config.toml
n_head = 4
head_dim = 128
vocab_size = 32000
norm_eps = 1e-06
positions = "rope"
bias = "none"
parallel_block = false
init = "normal"
optimizer = "muon_variant"
warmup_steps = 200
decay_fraction = 0.344
decay_shape = "cos"
final_lr_fraction = 0.0
seq_len = 1024
Each number is 500 + 40 x the weight over its row's rms, rounded and kept within 0 to 999. Layers, rows and columns count from 0. Numbers have three digits each. The size before them is the row's rms in percent of the matrix's.

# o: layer 8 attention output (transposed), 512x768, rms 0.106, rows 416-440, columns 512-639
# v: layer 8 attention value, 512x768, rms 0.0554, rows 417-440, columns 512-639
o416 099:493511471478479490501540530455540457423544572478539458499515499529456492474515512545582489531507446521546554540484491563575548485481537561490465467451477429431488423521440464489524508462490551537454523488487570501494503561492522477475460577530540455502546536473493505542492509556404466492519472560484540506411519499568468488527518491549548411523471510482490474460569540484481559505543
v417 106:497518529520457454502491570433501487444522505514490604488452485567521412515523471514474556517450526485494435534576518496489505462580469412528562570498440481449550512450557520478494465445519483481488522547534450484449472453502540462516527517449541462516484459448500456489496517531460513551533498513533459493459505494543439523493476486493521540452434491425471519555520448507433400407577
o417 098:427518496546525561505499504489446615554529533554453528478539582514482491528450471491522502637456475495462489539440492507442500551533504559586472455528497506500487504538447555458518461436516493493499533483487532473492468523521500504473496476430506563510466536429548498448528508508481497521578516459460508509407506475460496563517492483502516557449465510452408545557464496540525498500422
v418 104:472444484514504481481500511462522526443541591426450486585495390495512487492508514522470577511523515547513464454477533546474446456511543453480475499490508556431491493582467507567487477532465521441484522446511570495535484511505542555486511484455493536510526502500500425525562473484500514508428498504468549547464459537548482404498532469455471462486427464517455538481534498459528515472445
o418 097:484509552418501503514521507430527465575520494516527482428519504552533436456471479522489475510517546461493533497520516465442501439407415549530459480453513522471476487497441542494498531547502412510520505490527544542495525481469594446512480514549488517469506475480505530454475476437545505556445510449557486538466456539527491492422534502498480503509466464476460498524511496566480498573485
v419 111:612467526426466543546538465462508442471529485497510466523459480454511504533450522529486478563472488499611531472460500441462483523532563463526446489520506486546431435533485500509492504544522507504512489472497578484487533511528510533473483494543544522527527397484503583519538502526536521481484543530509515483442541478501447458547466490540520501424513472510575450494470559550448498516437
o419 099:496501432527441497477535458491415441389485589476506471544501487504508535513510572466448519480454462497489469515513471461517587498563525492514495509440507504488486485504517446501479430509503465455519581509488479554489498481463563469532531392504521596499473510491474514466404533507508504491512550479455460483528510505478456523539575515484597488497484519494517477474511501455543468495500
v420 113:557482561480556583472528480532457484482462447479485499500482473546510510464482503466561509478494452552461492502511503457460564437508502493507517456516473451485562527520528536564524506513461490528521542516492584535488478424413506498483494493511559492438551476462467512524487460502503491523530599529453577535498446463468497491466450474496540512551540507530499490527516444502410497374511
o420 097:430533508570524540555559526556471482527451474435504504492440567495496470462530485511454538516460448530612498459511522567415505465446504436512495493572493509557507508522513446516517505459462434476545495534459550527519493494503589507486438450492542524590445520497495509511480485509474488479527534523509423477457455542520445449515502442440499512597584517466567510472498514508466522492528
v421 122:519447513480501451497428418579527489534502484493472442498487477476481549533492464478487606554493516518457486459513462522469452466444589499424578506569517473483523523457491485499494558539528520540526464519523463502498562485482515498499440653514521520479436544529516491552487554500414516482557515472510569451504478478489492484529493429511549558468508467555503440490552589441503552511471
o421 100:532494509530520496539502416448552467539532429467470519501471483521444460484561476550416454506432409495580513464512445516490460429498531616469441427554431504484510482494461467466554490550461533445458481549469513588496506518576510490511505535459589472537484552470519529521472578512479520560430517466513502464479449516519540562534482484502539473614493520500469487517546539541412471491511
v422 121:506461449499483514536477461421456471456504498531486534551540500475488488500490486490498440484503519513460547504437491511509458505521530552581491543437448516492481457486504493508542464468484542548466431523514489549465431522467454497466513500413521501443492470577505555504427405524461487479464531514558526472559588482467439492565474495594555556490500482495461499538429481489431523463449
o422 101:548472493528516465477487498518423444455513563530478529507492502477488522544523610526574465415480474549564458491539532563493503543481498495449476527573519539510490416475434443452487506491454494489512478480512495501499456482443443471494487452487552463438462460450459511609522449457538522509397568541501506537488517461491501481481533413501497503501531478516513536489535508562493520526544
v423 117:430530449469508538528485506624626563524535400474539572454465556471460530458444499479454472528472520512489474552440548530491529475484442512505481459526511476473570506567552451504401510471560499428481513530427483450491478533436535514551523439508514511504457533504512579469452565524506489430533500452464541538500457492516538534565512503531454474517451439425507471352476475457483498503511
o423 100:495533487474459555431450483457523461467539431468442478517510550503534543440505575570471450553526592467497514491533478534489485486497483536511501516501494536471437529406525439538477495469450510532550550511502457585500463473489484437493532485477548535504416483547564543455526546573465563507494528496507534557554487482465518500512480477546523471495484467538429499537507501457481583460525
v424 108:507576488509513463528571571437510572547497515450480553477523501454506560446464535507459402577463486479507403524534461527530441507548487503490542450497506467506514463431457482494489418490488438527527510515517490531550502460516524531491510495545498499439573468514541542465498417532456429570518480485535441476500586545523503512511503575508623537467532554590487546540480505482537524452508
o424 098:516507569545520464569510498566495571574462490569503498537526483546474511438494509493480485542455454496441474449487540583544487448521495502484513512456544470546467515497458528503515550504455489427429515487449459584518494480508487526536434525561467501406471509504551530455459471519456536564528482489482474468489439488478435517604490487531541501483475470514576504455472516447507514495513
v425 119:454563466541479501500463526514534470533499508525504476486482469534460488488441556496484523489534451453514409505503452537533485547495495512535511539510508496561566472476498584417525489442467461479438551489525481527455525522511494497523457509413503511426474469539435573492488498471511454552610527515495621590492449521545553498510499542552479502523552433516449496463450490517508464469407
o425 101:484523454482542579521486451527509495481462511442506410535507509495493491508484508458497480501539520523529462456521466549505445447473511510489461441569546561527450450453463498501512505517506471530481492559459504524509498466512475493500440451513517528475533536525548489565475519496519572495656505541482536492515512492518550477477469490484506516495474512511515495476439483548500551485453
v426 109:503539530518469522515517476485542463553483562477536458480521487479461536522448485469487433521537489602458535457464496504437522467427455447483505515466462408537454523470530523526512435566494506442572502416524536434470495558479487480461554490521475503554524520525466564473488429548503505518592454544462571506506438505542527458540506478535510482452456436517527543475561473463468555561481
o426 092:541498499542528552505471546482536444499484522528453510515427486567511503500487466421523487459560523478473497496428433517466474518510513579562492499526514598507487507481518472597496457544425510481513502495516432535533507574474534494512466570513469525532546506485515485451555454466482453482478468432528468489518514463546506516530490511466497550508477506477599505586560516513503504486510
v427 113:508490477502432482526505511494457537547434471480511504548491508539472522504433469404495481493502427406442525463514459527532478509445493492406473456530476519531482457506456505443542495506456514421605498514419570521548466502459448508520411536592477472492581472471582502496469471518541531532480444449507497507477524542470483457574505549493544522471497511568498524531434483496504499446485
o427 098:542484518498486486553498489461484485534520501569544576492468443599519511485454485531567495509551490536461446551471552416466454500441542501526474491489552426536469528534511510481481496454488502517504501540535511550502540507500461479453427566508421559415545441549440512479552479429531474481506486494518472508507565402508467452503502545568548535500492503478582467507504493504486538493514
v428 119:479469462529497499477494536487556483414499519506510479439493545494492436427545455473495468485585552531534515484475503609471447542503482507403530479479485485442536442569449493557492548478459524511489493544557465502438492515488573462485562498494470490491508491456492623526482506474585469552486528551512496518458488502498464514533539527473525454477425536512444425459512508527524556481476
o428 097:518473497567490575514582424498587515508557461467524473415480414521548459510482492526486523524460499489504559533469470544554474520539472457517473546506522481458547499505500427551467537507390477476503468552505531499482485510507570448540463517518455536428533561464528498512496481521550491402502607523481442518541410453470487507441506498462512538540518552460418460453444534576494520496501
v429 118:461530512597464467475470549564514516497485485479446521457496502480477572540478491428489481526465456492455517460496548556493507479507502503517518566448411479482482474451480537538570518553567487529496457495500513534499543477511452475422551466483423508553485524457520505544455474487484547509541481482546493533458568513605559487508540552513470485539551549486489429583609519476504517472496
o429 105:504475527532494451541444500553553525557540481468467515472514512460447617492460444436552534449463487387486470504431519489445538517439553595484488540528506522424482495415494603499529513502570498588524506452466531533541593541500572567458515542569383504516566502417515450487566478508499540481518449478457448524488446444496551472503490473435499504510529511513488473529455480556468513482443
v430 112:515506518472543515509483525485488479527506472546479515560508502512507463521528473442462532465502561498537544510446538427538488537490539530474558533518519474521538413497514414442452521585473508512522422495510473546509547506505410516630526500459517503507485522509471561507526507520515490452459492523481528436472496483433559540474521494546535564504445519478559484468611436561550537457535
o430 094:525448466457477588503498499548560472446474510461497392502552524474457497549470477486540574462527533517431517474441471519509554516536456549526464466458533499529487417528465432519497493450476467551618477531520470471478512418491496503524478480490474483540585454547447475470491589541555510515501555595461506491499501513453546531540474454477451543481443550435521440534489537519546492469504
v431 127:416479517475488517478493538539467516462522500573467475462488448490518412493479530561470602504490538450529550537504542517493528496543450523583555546536459511484522545495534435513456589518521515526481408475477459482453545558477432490487466505449466529527518584533437471496516499492472469475514463426467518519455561478476491523493499432490523497528544441482549531487516472595518495527527
o431 105:463519539492517469442485456457477575456522532516529489509499497460506465476410505576439501466558431548510461478520535484581509458439499481478538525505408552532546520528540519462479441512493468522461525514454482477491447558444504498464515561436534509483408566487470501502524560494482459447450473493480490518534506501536499539562460487487512463509597461463539483555548440568534533512476
v432 114:496520477535501500479507464483534559597485506513543514490584507519488588506544543473488511516493492540427483464429501521486513493510433453489364483493522497457470545516487445479477587505604551461565496462462457469441496492460490615507487567565509605521529511503568525514512451492510449480491487447549481513540582482503529515549510558482486515485451407538460484489538490486465539485473
o432 099:512460496482453498569501409476467428538470503472503479456578452506465523446555443507470495456483465480462498518477590539528484478519503515482528505472470406504500515524577507496537497522508408496478463463520536499504555469537520466527456489461449544508492461507472555477532441524509524575504517479429529432515487454512536468514482531526477458414505486458465459521473480479496502513455
v433 116:489502496536550494505499476477626469482515471476503543471558550542465454462555504512528528459468498572551512531520520526508552410537486461615477465502463509546433530435531525477528491526542531501511571600523499504503533571535451538500500443537457510468497536548518492486523541514564474529555463472535485450543546519591471523458460552523517478544539534415515565443443528497490501479518
o433 099:480490519549494512559503478513547421492418445453470409579545474517453483580536522453457501562549439506453542427551469475448465481510446386511515455495485498519450455381497548438483493468551565523545445521503499482610518455539503508488506499550547501542497487558463508494531460420433532578557501491548524488476515472491529503460536472471521520513553473536499579557410484445570459454447
v434 125:515506505514483492475434513508499566466513477515452430440443517473488481420513500506496541490480456432434501478487495542461478487542520544478522490495522480518533502489476511522538548526513514549454476499498535524443567436443595482483497495476547568557521499503482516527535561565541524559493507477509537525479489497501588502506527507490523491490480547480472503443530468424593537565495
o434 097:567488499471500455498584428513530614551465448452506481517474509488453441512502470517463527540448368435456528481480490502501499541500494514458498511463494427486533534545505550487504456543527541513506547506573504484478578469574539565514499575532528526452539462517501517525473464461444539506524421506498454476534490508495530565474467535509506469485443538500426502544488478455584494535489
v435 112:519545440548518555492524467486551457516541490437490444488476461422546584580544406492489518527430604535507426551464555465456499495427591465503496534507435439491537530482489475476544435461422541491559452531487540459502473424505476588528456452513392522491511536456446556511503514480492508586432504450564502506493506568459465509534432503518499454492425448511437451505529493479421490528494
o435 094:546485553522494561507463468544489432472548495489548530479527447481484546518485514504518509537501514482486469534462514439471461450440459489539505517547464550554470553435464459497500455475543471546480511540556487462451479523525516511499493576513497473572491476523502537492503498491516466474434483467525479517517460468571422467557511484535502482490470441514547519497569486488472511489497
v436 116:474495517462545545452466447488446500451550514498492457527523550521566504483544494559549499438524524529460504528461485483494525501462461561463480535539530530486523551431491498504498543600458479507521497487526507445531480502532439397469462507547583464499518435576551541415526481488483445402548600560481490479516536506460487514457510400509535450514533509509528535453495504499542487512447
o436 098:500514449520410492549416459490463485494475523521479531524493575458528494475527490458531467506566459484516497542483499558443541495532491438549468470437495532520416485492495538482554431459445539526497488580421521419488476520451544493416450487527492524433494520614479489529483449549453444467538500515472543508586511434450533503471578465469486369483435443542484515522548506434465507524537
v437 109:557401486476537474474548446525452500601533542490454549515508499413518430422551517424482515534559482538498502531476469516511393458485579555474477440573504448520486445497487441446494498513482442470484534394511529481531472493528464508485504465516520514522526552465505468553471425497463501457495524494521513523538511479464482479495450486443550500505445514507499451483592602571542536491504
o437 098:492492516480407468486454487482510477527590503480515508491531533488430513476449558545527480508505431562497591503504437527476587454496521470564428556511442457417487468505492565551553538409483486464431578482541517471472499483510484513505447463489529573483490499452485479472443445491458425464478533575559516544551546491450538560430561454485489556458475521445478452521501538531551513460543
v438 119:512533564556485476509495502482529464538477544456539488442509637518524495472513483510519457483521552516523439515501448502552504562457494492416458497506458498455495452471500527560467477473510507462492507461479556538520511533514496498548531420506549527531557484553414505467443465476486517448500523513560517458479524531467546474506420498446498490499519484484468498481484538499510552491436
o438 097:574487506523529592476467451477570486588470458499481507467496556459407519464471547536541467498520474487460471456554465535446479502530462456571546475625511511534476469513532518475505598475515437525513490549554498425503550542521501476512413443477467468520482447513469461486503486516486481376567526502495485468477515485612520527463496564498476490548519499485508490499478510516456535492459
v439 115:429499514504597452545480480473470479535510463477514531528549436453501556498407518560536489536520475547426561511464457483478481501484459522510454500536506579432497485433386555512499486489473516497518527462510479442457536518501569506553457528483500514486499449551548573565426557429496530553506479546545463539537554528524518492516467531510510491466508465468514605524511588484498558517486
o439 099:505503504492476535559467489479474537501484448525520488494511480566508523486427531490511442500449516516472472452527437546501521472439456507486445502465553463485484458438491476506474522479449497567499475509467480543527514527516479523524517563538482574482520497526478494500494517469531441441496560479483459513454515510498530489577473457470568466535515538522499553514485469467539593483512
v440 126:485526522523553508478506510587472453499528463500505518470482460516582492544508454549502517495504554549510495482574482456541506507475499562565561501507571489576532507456500519477440514624477430549477472452453500544428512557486513459486497517446542515451503502559445483554508525445425483413629536585495502489474492485434537448476493461453533532568464468409500471455502470523594509523483
o440 105:519500432515493507492547495471501524491456496553502506423443495484510535538443508543479489446500442483595495577535463518521493552532475548524498454455547582508452601476468552490426509489475525501501529459539492460493534515549514500458494424441459534520538452485463500440468521426523515464508508499456526499533428544469438467509333496541541427528472520489478581483539507489484482521510